Part of a small language model's weights.
Size: 10 layers, MLP 768 GELU.
Training: a variant of Muon for these matrices, 185M tokens, 11310 steps.
Each number is 500 + 50 x the weight over the matrix's rms, rounded and kept within 0 to 999. Layers, rows and columns count from 0. Numbers have three digits each.

# layer 2 attention query, 192x192, rms 0.166, rows 0-76, columns 48-95
503492437435481593451495411472570473533542511493531513416541456583484443562577490459413504448463512502467556499538556473648488507509522491465587
574490531560495481526496517589511590497462582542511508572439523491600582478553499554510506494424437556492475447474493494452525471420457611530510
463549494464444527482508562441491469478470432436449503492441500473467434465433545511512577491557544514482549594496480452479557528445446426513500
477504509459537543422499466478465444469467441527459558431577451581445451502476539418419514426474497462519550459559510502534484483493496466545530
568466510527507469518496443491465510547532516510536514472548555472508560511550434485514424481477437452501493404487540560534502519463542516501501
530536456529471449527459461514450551480494518512511509527452543435571585516508431527499497547476430520503478424454483516486514487457534525516527
477543489509492526491429437541446478475523482513541531402526489516490540560496523458443535519523499547550473484506498519441524510514460483478536
522450463510477446523483466499555534461564531493478476592502536532561549498579462493532436496444467537523455419453508531485534466454492568498456
521445550493503524530503432519521570510521542545540485551491561501585543511509388538551408534529481443467525457490513519499465573445532455519501
519530488440542479449587436539548516550479523486442552590512474510529508618562442485507510489468473473498543511499529506544471543473413538495523
522434554578545494512475497556543502449494492531508510496501523503535507423537479498544403532420460545441459436445543470436483497462541459510505
451546496531568512457536556492508463529503555426407558469467511537485455465494542527449521468501566492490545539406529500506458488464527455512513
481476465481508502477451480477490505479472463513512506420494499484506520486520490454452520490542531554453534507471470496460551513511502480511529
570452540481490492577498454522532437442485520464506496577573561500542533518467422566558412497508515492447442485483501521489499550473480455490532
533559480466494491483506528516608498533557529585446656545498419572548461506562520545431457503562544468492556473524452487466433558552435483558401
534512569617460448600436570517616532552479465427508403624519457543600579491549550408496463523414479501572502381620453518410400473522431523541556
524533558514531543453399526461551526496531499515524380502538463557517414567545531407646426469530512464423483568528538540505524437459295501526638
488487480486550555513526443580476544454480459396554546427465444473490461459536595585571574516540487578562518512490409467583488580534474518375558
427581360473511623376500533573440497493414538662444427429495512440469543500445488563480571523571489503492472467548463542608587457547502493461565
480493403456557472453502494546478520538542511475503479544527466560535492589506472459487579495457413402426529380498480535532471492440402534524476
486468570489517540392471508465543507466494531436523518582413499522528496540545410425500544465534474448481548571475426511476520467432587448452509
511500469454462455538583526434483516535450468496427433454489451419443529494565448479575446505479416484566517534482597440594587558489558410550609
416493389547450603490456432515513528531387586502498477432403468534550505422498543415469543521359551442530475515455465421472454596492542510464530
517562450570463620481544427462499515584535469533546505467460543596475451540587376556470465464555559512465601598537606497437447521466463538475530
506460479472456428537455435469531459517467530470442505617585498391561594523502525538554536484508521444545497546586527563526499454496550426489457
422468491579542435404558466514566474501463594413527486487430532469488437480531532371504511424454543496651486443458445615473465494404553520510375
491527471432396534477505456524521506516476486604514439523475533491501508425599436454532515521524472528512586429492439482490555561485514528500395
519520430475495541505514555417483514613505528403452557516479492453521473531454490516463524524529546491434518478496462567438513494567524474501534
480484515544521491428392403526409440436439468591548536486558567499477563455527509525412513501571502546627471532518500568553386509606409530560399
559583457410554600523493527487479418475441531376435429509572481474522488527394568595407411471449550503443493517447562555472473630450494481508532
518578508487504477459444470419507484471414496595475512447420502509508514520559451467452468512427489535489529497466511466508655472523523546567430
510490493514491506511557609518545551511481524422487519415532490494512529438599592509521442386469535459511504489487538421508454496541523585469405
530542464473539466484537425443396453462519429460503599494499464521430497521524473446449419506489471449465497453564514503488397502510417475500533
508607534481495489555445540467440497512501560479490483424574525468468527461501567506529451518489496561469515450514502545488465516505456534603523
503485494572493545558584483485498537485532509469490538510519472557498500448519539506424437458552460524522519501561499482539465489430478488531579
576481539528502560491395560482491546517464538505481528465614535550557490414465560481543536504517513542467513505477534549410462478469466514524559
532497550497500520532476525441393510487471488469483481487555533536487533469445504496506533504537531447493442510506574538500487483472444465533385
513496506530484469507420481423567523477504485512446481530487456473566564497533474511459435491491555421542483489517482475549491558429563470488547
508529495478519484482459494496576475536567561485471480442491470513439537500534539530496498503441465515484505510437485490525419533521499519567492
421470596477479488538473461489455518525547455555549413545497540504472444548458530526435545442470518553550524588519519509487560520443504468538444
571502463529513517585480567471460500459482545547485519589482545464498512584472518438489481512504497480579532442537471502463474514531535594566557
467510512465539470466545485490562445544514474556436512494559431546520406486553457510537468470500469477534564537543577552488519521417511522520532
506479454540417465538505525438483480444479578590507499549456493500507467474467493510429480540489455564543508469585474472477565518455504480448512
556524460497427457451511520449569536460574524517448568487498469468487537507475369596536505580519533431544563462549581428458551531563573481472577
431475535430538429427538482505554517540567418488444543504494468517480506574599456521509613530537498478501548524403518439567479518520471524491439
508472524465452472539548551499442548512507505547564462529456520456459587564464458457487529570528466565585523479544450426500529466520515557559461
501353474566452540444552488547578483414487514490425472551475426462521463573541452543415457511543467441500470470525530458540383635507503426543434
479395474510580467431522511446413509487473492408534557485465447543448497518484517636544533484555532534493502554465526479539499500489449422475387
504458526596589446407544452491447500513542486503574579489578465575636519549486496617380445491418515639486628417546436459543574560551433530518522
480584486482546444603472499526502517374448483538501373492573548427569441493508554437482461522522508424614455401530523529504528462443576559532513
457602548493569509571393467555466503578402503595587510499526487496418497397374430499519485455516499517517560485504529496428583537518555580460527
463595543502497496541462493535434499504440422501523529577471438420587448456554426582481522495526482514487538538483503517485482515536498520548385
585445531529534489486431568566635491481448436436494543577319505610465575488578529357487475501522451495472544521495501568557478540424589485451554
426499391494457449585623494542398538572482473417605500592439467430582495413451547504463565407529536519505484582488480459473610567654518512422469
493528610480500486598539485433461587456554457299416475484504522491498439523557510467541467486592510527521495490504626453436493586539499480496513
400451461507576569488486418353467514460508532589487584553426452542558504551524465500502533473485545476486537452520478485623403487455473508511578
479522575536467630520446440557444472531539506471537454506555598396554554526460526483498522485459559457515533456426450517548532534518534518510507
512552542529521465527501602509499499481504520453571401492455473527431540526575447384462540482515526552518434486468553532512426408516447421505423
473471520458527530467568493430521484578468473507550509504498447481430491466558454404556457397502546391464500539522494454487567560693466514600554
490536505498514361543515423531422498486647463440411531481468521536477464482407595407542558486553479507480480389448524391439456569454566507437393
559496494491409458490440406535466477509439479491643518495588512440522539412483599490502487428570509555481521578541466567473532538581457468474480
507449413521533538416579429414516424542530463437453558424444623513476392465586527513441530454509548547499598525465568514523432543449473428506502
540545444440528478452481559480582422522493415430482474575411481478590452509525464517418500464459507503585519531541437470398478559494552581506446
550419477489551562526560481499495541545515481495582554531477434557451510513481527473494438496563522521576490435577376475540454442501508535474552
579530461460494527561491564478542545562467548494419546538412512496454538461577496533525483501520365536495473472432505556533500488457481522513464
600544553441509531529496567546337631512466552513448575597418535369532549456510514538533509577475428612452418542484510513455561543462425593502475
582491536451492484568457549495393582517420589549464578625431560435538546497542528524558459502463421626491431501418443507487526545508491538497452
455468498456531452455483507483423475465497485550531517480512568511503451509492440511504501545446587449532523512537492484433525570543495488427518
490494472449473478486485459497411528486489503521489550496460531492533470500486476521503483548483544508487534567504523491475540553533523513444519
412496501535476451439507514491555404490524417496495449384514498572446438491497432515511525509476596434509560517538528487482529495533515420455495
591504509539501526542502484541553555522473551464490535590493494416547568489524563472529477451514409578471441462465490488493488462438523543541479
533498485564517507470479533519503507524499527498456525560461511437536524503516497509557466471495468545505469484461488515485501561474510534514401
418509490510471470438482505525523443492530479523463475414502510518470420495495452533482478511482543462521552534516502493504520480520516450431489
516515521506540531574509498484596493471496516486486489551535488499534512475482538518508507508561477495482475458448492490486499458489491540547469
591467482546486499542495443519577554491468545439480553561480501437558534518498535451539471472510450587443486476495493457489444487484492560569482
469534471518488491495507530460511444492508496500476499496464445501513470518558473495518481528510528493499553480494514524528436544489501495488464
539493482519499538539485479477589519444451535475497511509552526517519505502485537505512490480495485513455451478482493512467503504526536511561493
# layer 2 attention key, 192x192, rms 0.161, rows 0-76, columns 48-95
500501522482522536430486516472549496490505475479397437425531506465569572499560577613402450554491490531528461550485469496485481495523499494527473
418422481545524458503626449569487495539532478504502497488519483454506493527506571445478527383574554450437487484551455540503485490470466485478490
491540521451495541501465488459588505441456532556469516488492500406527511505441473525480441561419443483496446547497547488556483521515530503547479
495476471508552442435526508453570530469543487513455465422519497507455532515510479556457500482528549490571484521505464558453421522546506394476474
496462491498427514459527494564420454520469511486518534526484504511545453467514517474566568524580536519474522528519502508522518476516522524467535
427517550494501582540453496540424479548468502493511494585500528485499513454478513530523497510540505493438500453510529482560539535449516593525484
527442450534521448556521424497365535558481483508501561472472509510484485464565478490501489455459548510470510503519458507544481500495523481475502
521493555548471554567513458481454449595525464523564517540532536533517524431509540428504521453542509456440486367524514493480512503471533540481498
424473568523481619459485499559509488545518482436436532511516487417563495518528569489556522481545459530476507422570528498481533515510498592535498
501496404504509506534444565489467462522494552435600466436552490576501516479497463571444492482423526460527503535500498477430495579466516531487516
567525556537467486488509498580518535470531523482504481501548539477484523492527530474513500474582499497553498463488430482441534597486468501488475
546486468432421387485533611539521550466493546516530480439415455585537464478555497477498480582476526432459467565478465578465459540518441479415500
465460464515481472501471492549370525502522480508459494508491504459551478477552529445498495490495500534527478460500430524502517489471530515512447
487534507532487530512503455530542498584509472467491509471468521510507553464502511504565497474509550502451446468473559508455441554557483567555558
572554629493512570558484505461521517491483463575506425464462571529470577464429520557529527528459453482438448505407617470426533377518516434510585
608494490506578519549460307591514516518453515508512464574526501375550404622500454463451538446545472580657505492566483448402587565511535423573461
564535460507424572475521489531483466610457461410487391449426559582466461516530455439506624539464496499436570494575530494655534525451429636445423
472394499516490554419464417422572549602546431550364538517488562421562510487558461463439458452366495579503479564482563480381385415405592597553487
471481448571497394474549455437557523476586489523512505511573487518417581438489628450446476427465464491498600458515465463531542464498470517524476
423511553493510434597534572490479459498479497603544475460500536487567525533510445407542646460507482518477424508473546442512394520461518520580541
490391486451522433590527510525484512508580467392497435468578549463477542570469537481562484510499513542432452570461377506500591483474589521527553
560476617494396443464530466549432494447536527549367470422579543459519601456489540552460452491538509545477610481527519472429508558470519449444456
455463457548594510474572526407590505491537500452431409526546464444427578512470491493573442534540501449381459394489408549520556515550451482607365
439538525564431495581556562381505550531481548406434533429469538440516593474464557422630419537452473478572540451512584429508513395540463604576511
572501496466462508476515502528473524494541490505551455440460488523524415515545471527438426528386448445433515507521485464472513447531480527461476
457514429522475458645522556519544556495512428462579466485526426536505447584388491554483453636581461463608479351500471485522512524580561436380490
458531499424529448629393463557494404527490512410535572547517528563495507529465523418526435494523607477463484497508547356468517357604550510487435
467478504593502479497467545484411598562475478485519446483512488440482505495540482531577576511457506467492460513566516480522378486594573479494550
460481557521556512609475452443576485386522549548558506511500482585590481493435452414536483493379509524518457454517461420516614454446446447511509
416556437482530506466483448474483506510519544656539411514518574530549525486463491592554411433545515395552536536511551511435532431573463384522469
450536453514506470548453484612421558538556490458513586464481498533496515472478490506533449442489521527449527605604549437478560467478529492390515
565457456524451440528539437549486548492544415582522600561397448574451447491432504425427503497558496577466516561416536591508480535604543474541523
424467464531520477459536510572636502488514479492431495526455561538589434501524484520496518489534401499515467423438503435477470544533598484402417
492492513485537489448553456440564506537469464568504479478470499492571473526486459525474577457574503471519526476536495485475521413501530453469524
408486444546511501482526524546529499489458485574477501443456559437488496512525507410517483468543473485451479485507468504508471460493527496470500
493476480449501484465528533488491429474486455525539521452512415504450553535500509472539551531457510508522476514510469476440444481482445517527494
456510511513485462441471576448584435525476544488494563531564494547552472430529488563536514526461593461513523547483503554445512580496408460484535
437556522486519468473497558510435501528516468435496520495508525572490465462522502517519434504516475560483547436468504515458509439453487487489492
496549548488517467489527504572454504497564435463532511529537504533530460495475537484460532495505503555581463478436529434487543563472412532466525
497452459517541506516444529508584529527519550422472536444553457472454442467474438581428494510539522484393536637489522484493520494607475503495541
521515468573521509516483428461437612469521495494492474506475503438550632511514481507496432540497471582486503496512487450463452501511471503404513
589566489470484577544516465470477536530492453463527434474459574465408486483469477499460535475511500538500460524475485497506539485499531527516464
488421486541427489478568420478482525467429445499498464457516460448582577588529548480511423465533553487513495440484453559538414532515471515564536
582480529535525447502497488516491491460488570547507443521462550483536458516516532512476504547458470512455499549505451478576482535545493480549538
485509487520580535533481497505529469565514525553476426560517525568495479524502469530546475474446491506529548518484583490552500493475520499416503
486546486602455524528548487533433529524460534531495471571451516530611571524514565508531420504438403589546490482478500437477425507417507483448466
518518420567535489496530462444495515504454473494425445466488424524581523557570494502419436397554468517546492529482486529480460565558551422523532
422518421504545506475431515463493522566577532587458603507422528544522511435503415494477594510444463387454510485587449584497482475451471389369462
518534432579473489477465465620351483484429484499496574455551554542493461495477518462488544522555442506511440646559583499617444496583478493449597
465514483474515525441492458444445426458529517541413539448522608483444473483546473533503498569475446526474549620475515545479433515557521509503425
497555567485404480550531361584514575534468549470454500464489528545451474564558407471454514558346522598449483482464442508566495386519451469472535
475463483538460427490527469510546445439465551530537466581418503595538376583597509442473590537350394507416480568532525504541504383406536541468449
494457463505548483491568517552414514547542452586402491459469507535507519473478490501536617443526447565448536557592546477433548475516457518438603
383465561441452565445480471496622483448423565527582625540505511467573518460524437512512440531512436487544550478604478583495469513524531519499439
493567396429541475467431523513448394529475558500544416404500478569521529491573558566438493433387450493470545603431486519397462605473445595420554
573556435407486490485536576548526456570565477445449457542478531493422563493442555393524568430632512537563560489537483402461514537479487523574510
429491498530452431503545502573487422504471598516426510487525504506550597522550544592569492483488546479463506505552588463398544512518457510503525
467564522510493509496471509523411506591531480473505615454475476531526528539568563531450459528492547475565511510451436457564550526468483529473591
499601583522474547453487476502486573519508509439474436439520528448481522465482474623496366386615620481548564499510456501538463554440482473484548
491415510390571522484597491574479484569510488503463429454524523438476526580545473545544559468473559500465529473514455335506489526506524602629584
508514456486473530505471528513483360534592484542403454577584550517549471479665418600473589502562467500440496397483431505415543572443493510409459
444605488472442527527469504526554464478475496425461533516432507472571577499381577572437559483548508500571489558433474508522563549463445545485523
575550427566496461549484602468500599539418429389502472494502496544643495523459539482494444515493394479497536502422515501595532397577455493509578
424542492491465608467586545554434563512513396510460564473469431500440518453478448592551493425501419500535376428436531451408430543411430491391422
543462481442636544460539554500524487487556444521471470514483582509520447476540469556507456495445546493572523488468462489495443557532462508497414
532474393507455479547505500463363529542471570542465509559398607499535483522505459488581440450512488490544472434491517451541464576523479539473506
518491429522431530520471440488373524534540631547518539545459512464526518469510522460510446466537437499437476470504532476479423565472534553553477
478538511510415441531472564538508544472448535533459499475520432526432474507480504466484568541491487554468488544591573503482477435497526490467544
491576498511428476505480576528552537517501528542456451489496485505462449508470519472491506470484490512486493515534500510490505435489516450484555
473507522453504489454499555513653523511475409475470483467550462540457479507471500517486517554490546522526526525499527532513551400473467438459523
498470443504515521521523456435426483517543590509529525553486552482515522491474503496527505503516497483496480479479477467496446598528497565553509
496533484500470469492457500532472525503485518457507535528520464447528527473467524476468524478482505483504474529507528498475492530510484464499519
462501569481497459425524520485641505533495436497487447439529450493470466531504499497478534519513565527524541524492514498534536401504471422489547
490467515582530531479529407447479527526503519430494502481494449379550539507470458470477464451514526529512436475557482409497500512552485561567493
522542470495543521516477475461483459484499520468536518553531540462533516474505494499497489491482486517534523496492487539489474581545495549524501
535509494449479499417396601499513485483517479539469499502501502489447538463517503501509494565499470466497560611504494551486588449521453500474501
476489502570505509534516438466408508523534566482489455542432502475542473531523461471505496477493468549542503458530459477461497482501503556506479
# layer 2 attention value, 192x192, rms 0.204, rows 0-63, columns 48-95
484464485429506460530499473488481430494508508467500555493445505465447447396479585495490551410554475482438490453399552544553489504524533520533566
460549506390492469520512407609465458404439539531494465435564426488574539576458432543459545492612537549552466412479568538503504441555482490523444
546572581560521477555510501440500508517469560510499518519368455529644537513531529496493431540541465494502576450613563496549429424500502429511705
568515475535537536488593473421532489549470505547555461494500465521539493485527528557500428574521496503510525491519536463535485508491615498489487
578504491495460468523501553533566508616538546478413516462535492484543442531449569398582406558521505478504574568513544435446593564489545542481497
596450480474598478550545538518517551566501478578460543500422506558507534451390554462569492447503519538516446555493531465474480420536538470441498
506460478494445518480614522415508537507404522476535488550538479576436563475480520599449539505545433437497426509521507546499433554456582476535524
449445452552432563470522568507512487491477582546528480448525478537582552465522558534429406557564443456516551549477466563505579483417534502536497
491401464426477519508449461483555429465502489533572500477580566561544435469472490555443550517549511578565533561520425500400510437463531617538518
468552483433480436422537521520494500488490534462516523505563382441442457645474437389502387456593455547494441457570507443480527568466304594514419
511509474531530499560600542523466486439558534536441546386531525501514486543473491524473409472528418595455470504534391560579508554526541388483481
560546436485508465582514432400544618515539463496538481489453453487422496448528469518451466497502486400499455538486543499510481524411450494602529
516420518415574498566589473466487492464463443459420564532363488576442357498468433464512556493515591384534548559549516458520404591472400553559562
402513480528505410495470492416556505554511459448482550497504467522502460407515469514493471408584468577533534572570453488455504541452505555481536
523479527401500424523478440491461537458504541427543384528486519405484521519422470508527597535484484480435433463487525549519522531443536526507544
519481513615508557490374537564481498455517504454502571533577499558514525506583424468471438478580493504510487600550500521492424450537481514400429
473537451549488562503476543402513434481495527490499557519468499568530489507489484484529437385521533470526417466487513460516486476433404444397450
527441447481462431457503493523502508558541527421571430521531604496537467417521465545448505448419503541466448468583520504436551511603475495509477
540613459522451561537458470586543545527582512469475593539472495502518591412586543493475541594582415372487535500563577560508434478459528533618566
466553532503603554623437481579475463571546468497482533582541483484469420545436420462418516474510455467521580468484498619496547440447421613437396
524397415457485399528577586444504541561524579500569458523413485481446479541504562508495457457392541574499460491492455519494527538529450488392578
567513551494425484485537478578433457517518526485502435438563501548527488520535448400548493471589507522478530508478481475524471497582443552502369
426476428453442464554541398469479483606517494532571476506566471412437543374513434570553543491400421378484411583426551490533555519442487484482522
534463468504564505531577508613521548563491553468538487435508516432598476543526394399520503485475443437488542527524465437482583486468483496549366
460505513548444473477513518403558502636464371479486490568513569485433594448494492518575469542479521494513471660435558501504515528521480578509477
578532471550471483438585499410487464452501557525545589533431631407441487455533441553553534487510427481490596380522462569498467520395572473544460
571552505552394474491493555533515477535502469458451541404498527498545457436522525401538481540519520458616544531469503455491375511433533503512440
394476427538509465527524456524516563500462495503451420437527511521483578527443481481483481540400456571490470529516496560530588440460498584540549
583551490542562456478542462479524512417518526471521554545464454479475494556610527511407576537598456518473471502510534468625485515533459550558555
564482539551504544534508512505467531458503468474505506510486498517589398566441568624461447487469420442485466475438631591434464505472455486462445
416606574478419472513538498483479579466530460480583519517478507496437511432435490512569507513560487554474522389523455458538444477416496473385435
367519547484534478531475579510517434432477567465452509552478483512569503430496469511598470497486421424493433520496526480435509506435579545588620
506538384492484461495433519498536380436522441511567488542525470492525533541475490489544467409473512488498575532543510550492488503520482534504466
508451552492574545525506534591530388553519533485514567530490578500598463525480521464422541533564478521439496434582509504491493462543482480449541
490478489586479427603451603567471509474520507543502545540610537539534533446506484540480565433579420475561490506422482570524490482506515475450538
477535492486534514481567529495507534500471470419518476507489548578542517534497594446504514511507430425508499449476618470467487470473401352453519
501583451479499511468471462538489471603487557546569541457523476521505466531578442392563519479574500486504464446579505502491484464509444437444460
487586464420543447531524447509487453485559555501449466542599603477476567580527501452509480587535552503480467594445483459534468446455496493489511
518485537580476494477555506433549452508525484501361536547465538522512553522546481433502451475469510544516520533505572499562524466528560478515563
536388493539507462462505518516469505538489570512485553466542498542516539386516484508465527526469546445465463497569438511397508646537457579490520
552534531512494486582534459497539489524431530438474477496506468475479485523621558480499464468424543448583512592601317457478473500543452530458508
450416465466522430520437523518454483543541635567507521528456517485487501509593505547488436416454503447549467530501430505507492510522448441518466
397514494443460534528612558513406458449566495504465468546452416511490392530571510458475541522442417472509511501452493552577443499572521438421444
462450563525458413442567417490476555492519549520459467511495482527461535528464476478425515472493603487555481429437497454490554441503551522510579
498595420491502481548527441578577425495470457518458567411444536422586568480523443498539394432510582529533514595536499445568452531548447541444474
446507471499559500426571465518532560530397504515514416482423503458449497577510430559474536464470480471452485516575483424519508516403454487531481
503583462482520445571541480524502519371521483481523480472505566483445489397521512423476544517520534502402563508532498603538470444533580553518466
452499440408475536520546490409507514477533471503612490456589489369416556488560546489467613493491481530449511527475506546596557432463544511490505
462562467556460532575431503514527446477483562517480495574496551471476587473426541427534467476479549431608511596539470530499499515503515424448457
494475557421422490533492533533553496423498510470449559587580470422412534535486468513474515431552431475543490483494463507488545469480568479543548
514484462523422521531447472478563515528587503488424385594454519563468549406481531497525417564473448485479414510479548570524540590422506500446530
529511520523469526561504497439555528458447581513566474531570448461552496476520563529538470564537449421490500476431469573552499452420422518517510
588490520466487560491556538508509430477486471560588567483474470520475537475454498559530548493468521524574524502473512461484518455404448450561527
498448539446510415534552461559463515469468544529397477416542525504506480461423501510371512482557402477587481594539515446498501412586537501505461
533514500525469516449418459483572498486466442538488423322513477458495542481559459522395479487495516553544483480449506467547381401415465465480527
524421485527511427593498460376544439598511428528476507437587449467435488530543492539588451504498477458372519507554521457422507510548512515518488
444541558533517498520454519563516579512521429449528477478579564398564487467517555459490534566546504509489496556481517485496487568577555524403552
495488532446477395493569443416507531388534568524600507497588503575530521548422562458490538435484527497513430544490487488582447547496495476565583
597573535569535536393326503527594492498528481500455376452475527452440531521505527524546512521554425523408462454461562471490432457495467484508492
529477522586505486496482450412445469536557529568541588539505535575577521447532501534480489482507532487500496499474587547490522420400523539430422
554428560607514601452508531460548529464494523478476461478431517541509593452519488480525360478457538485557501446447530452510544465452570539537531
467554430540524410529516454492473604553440487497544478445425441585435504587514595569532530526466580525491525528452504472486511432548556551470476
483599493518437508440559547484467552454503537445484505547456499518520544462472658513542473408539525401563474529499463498459479398438575506500441
469463486507529494541481615495517462432518500542478556506541442477524460505490568484422492581541495509543563578514480470474565560493482600561577
# layer 2 attention output (transposed), 192x192, rms 0.189, rows 0-63, columns 48-95
437538501525487486546325466545482529450504494444534452612463560448527595476491504496554496486445541433538565565546486445432542516496527476612503
536495580565503544467472451470401521545473428507567506399489423445472433552476561558492475529529530587425567613489554484486561364461523449530513
430525499497498519523515517532553511471526527536531523517485514494569493524380563521514521699561521529424495488498555547470508478534476488490456
465479480526486485528542500530421503532517496537471467576475511512505543476412504489499466590471495530536507508458518583483573402460508415438583
506528502433410525578458523548501555563517551477501508430595522564529504483500441453455500496477494488544483570539526447513404456549470375532599
413561582612449511535405540519458524521443512510528518442439558554424495551415481535492455526430540473533541461478502582572498493418512484469582
453524527537468474418438459533488497499569448561446526530518505481471499485518577496476379492449500516413559482485448489545418464518572464434446
561558413584574493491498415448505540475484463516547460514475405401395513540573451471471536564539469447551560544438507533514476435489479472443524
476611506483569596516544527491503501495425539526503554504434473447500464480502438481487467485463423452421511481533498499507465497478433513451510
486428420483381533475567545456479453403558508473482467556537488465497515418496532517514551537428501504477481439516546517547469422482574552493571
523418498498503458479502498471423471482507587512454533492517495360485566493474555452531457573498576497525471467439445409526526503507418533545476
523523534441501522513531588462457521476495481591479486526505472526596541551482484518499488551449528531445471437485520483531467495545548477654536
451539546512475454439481485459525473520469479582489488456436502488485515491463511472503453533503563507502498545475462454482483492474500543475430
466483454484541628485578511480478500596457575506475471484541464536478549522337462486440567498416505489422591550497534506556433588584545473565473
498529490511497568481519533458426530474470399463545562574546492402476465475517483541478522451495461503524515433471504487501531536482634481517552
456569538508509469543453426426517490436476494524495532427520537504439488489406477436516428505484510489557418523547477457458476528498457516431588
424467506449486433521551458488527559462530536509419403486512531467477458482512535594560624539489370538531522504646521501531519512534562437551476
441486502561507500521442462577530498509493421521508595459505515533524498554579469589396608449463546449498587569474529413545495499467565566539489
510466561589544450554528478507569480540435541521610551515491434591520631505363530421517483481406525555461471409592475522454500436525551539400582
480563549563494547474467565438478511602514532443433448450494489498503543521559509548480507525518587490400399498478507418459455482515447467465509
555507515471522523437382453555427474469539534496463520438554546501499569564479476490552434531442447462465507507477560436447561391539505543528360
509546487448510504540507494546532433472499462510474487503478544494519462466504468562503465597503510575525454491523542564512585552472451502501513
572473411541499517466521481469454496438464506515413500402593568563506385561504434486449529511490563428592511415477492488500527588540540468574553
598497490375506568532518539466514553491500549661512475409609468459442502501508506593535428486577452605432472409569541553488528468496489352427462
562517517591525480390493548494547574514494547484441540460487465514538467518572478584423524574454520432508598460571573488461490514498534470521526
565500495492480487563524608448479485550491417488549487529569529578546583546528588570494580573458487568485535538541529419491501466537397464431399
486457454545504503510526438454434471572402494505483549487489547452467540472496427598484456577559473495511482508436465595461517586525449459492469
559507462542525518529502512587475476492455493517472494462493491580573538572531471453490550442360501537509510523528454386501570422499445491479400
509454491486388548409520535600503563584490500611459419443506554542484516574482500474583514524467516441514512529382523506355554506481573510460538
376493508470551541484593479518431531558468492508409521520497574465527506532490402539546416550427538566518556361430514433501539527430507502517599
563442557491496539532435563453344475495551482437479471519510546473487546472503606580514462595455517460527499543485466494507410657472430448466427
455510473554447456432619440568465552455545453536484532492532397502447497465460495555447496486515570549462510505432523482484496489513458448471527
544477585593508412479478552501481477463511530474490526542579533540450524536509551522448576589523537537420475459519507534464518488510593537618436
531566509496478517524489454467531492506475501613505535487507519550443511453491457477420476546461435453507438511568476540480439484493444462506442
426629454459512507479531499475584568494451542454539466437466482460573442527594536527484483517486556571427472516523494483534451499587469609436518
479490468450445512475480365544405455491530465523484503424495537512481447431525443530449664484568583516477510517439457453400430482545475505474500
524467517538487462494541543517565485469516542507529438517478463430548498523432542490450486644540486468532587552595569407456506447537439494481501
444501451517467479439443586537542458555528453489531516372375437548443500488537457506565483458392509457476533553536522527451424559570502556477422
390474612511523486537535468480420535557444475513562505508463499511512494511462536535541468547485532462521462362534549497529505485414498545549557
520475451548537498507576508540454570489460513500485547569544543486521471548452518474497445533463521500447523455486512509553489497447524404464449
519523510455500486495410491525499480455537516511565410502471521515530597467495522531518590461559499510493529465506611490511603459517455509495552
451504522490479531543529603463491516524538486586583535476452478458444521536541434460508541587463502481453513483507548540444520457520548525436434
436519500568484549499565494525605544464480431555618494516379520535575574386446518502562604386581480480474539526433464495505472517412493597458605
477491526447551594482531459458561445390515513498482465487601521457502477433518560506527510483526453403509567432459455476502453489498485472539443
557534515526497465499474543535531509553491424474611462517538441544513472602543550505515642538484478521465578495515473562521435485562522465542455
489450596505462563577405424457478464534500572525561512476459517529494478501475565479459470471556453583520489474602557460451425443528579465563484
513646504506441562574479546510545540542577547542516472548583525545495552565446479516558562474507412478521524479458403496570479499548560473489523
470542519578485522508480466548495508584500499521467587553462545487553530463511466550609488509536413540566616500499463498464461487510476573509510
476518566500474507567495465515455505522506475551572521562516529484544488413463502528501472544553507544485480455469464438624519490505410514527475
576484562529556592522525471499470495535517604501469529428519507502543565451515463487509442539456608489384458479512454508495470583526524552469547
488546564434556540349529541567465463514422449502496527443565499481486415486501476551536411449508470538502582407450480494452513491435513437489495
452465527467517426448590482519445502512488493558500572438488516482535477499487474536457536436477478524493465431558548520537434483550495524501483
500544409580586493421481503528500522461556493488453472493497580484549456503509479464512451523514488548551460480518528517465505530462433581531469
508596470534407533464545426537578503428531554581432437564522516500465500523506574441592489494521558493502495438518566466463493539521504536475497
525498520494501554443457497521462550585541512507502542526448519527490482537500481576431517402527517575527535396560579475394470600471446526546463
533526546494551429490455504536493502518482473462528535549528500540462481534495572465417554623473477537434559459568519473518506356590498586418484
561485499518468372442554541510478514531509498461545558432478448528528512519574439594563538488477560453506528523487505447584504516518434533542485
535563435476541474515541497490580501489525522566414552407477452542490500503413483541524536460492540479516409419554481529417524518523504513503562
431497520472501596475474466555459517466500443485501399502475409503526442504479495478493513489464419558577566463502510514529491584451533524568589
457410540447445533471584483548534513475526544593516516589434526420461466427462474481587560467507488424467409427477493438510492490459467474542497
478569450510527518407516525418447450606535418497492586490525498429454581542553484501451477458490492502465524548598510494500494571523463484472466
556482586463464538401447590444483475503463414603504422551525513446434437503429472386589490507550494445495534586499571441566563495519554462476457
498500514436430390468492484465493464567503547515488450480473523491478529432441463432559477403506536555478527513557542503507549546536560452510553
461475445499598495456519441499417517461501499389567573555515509478482643493536554429618584478460427534531520443553494464500487504533494573542504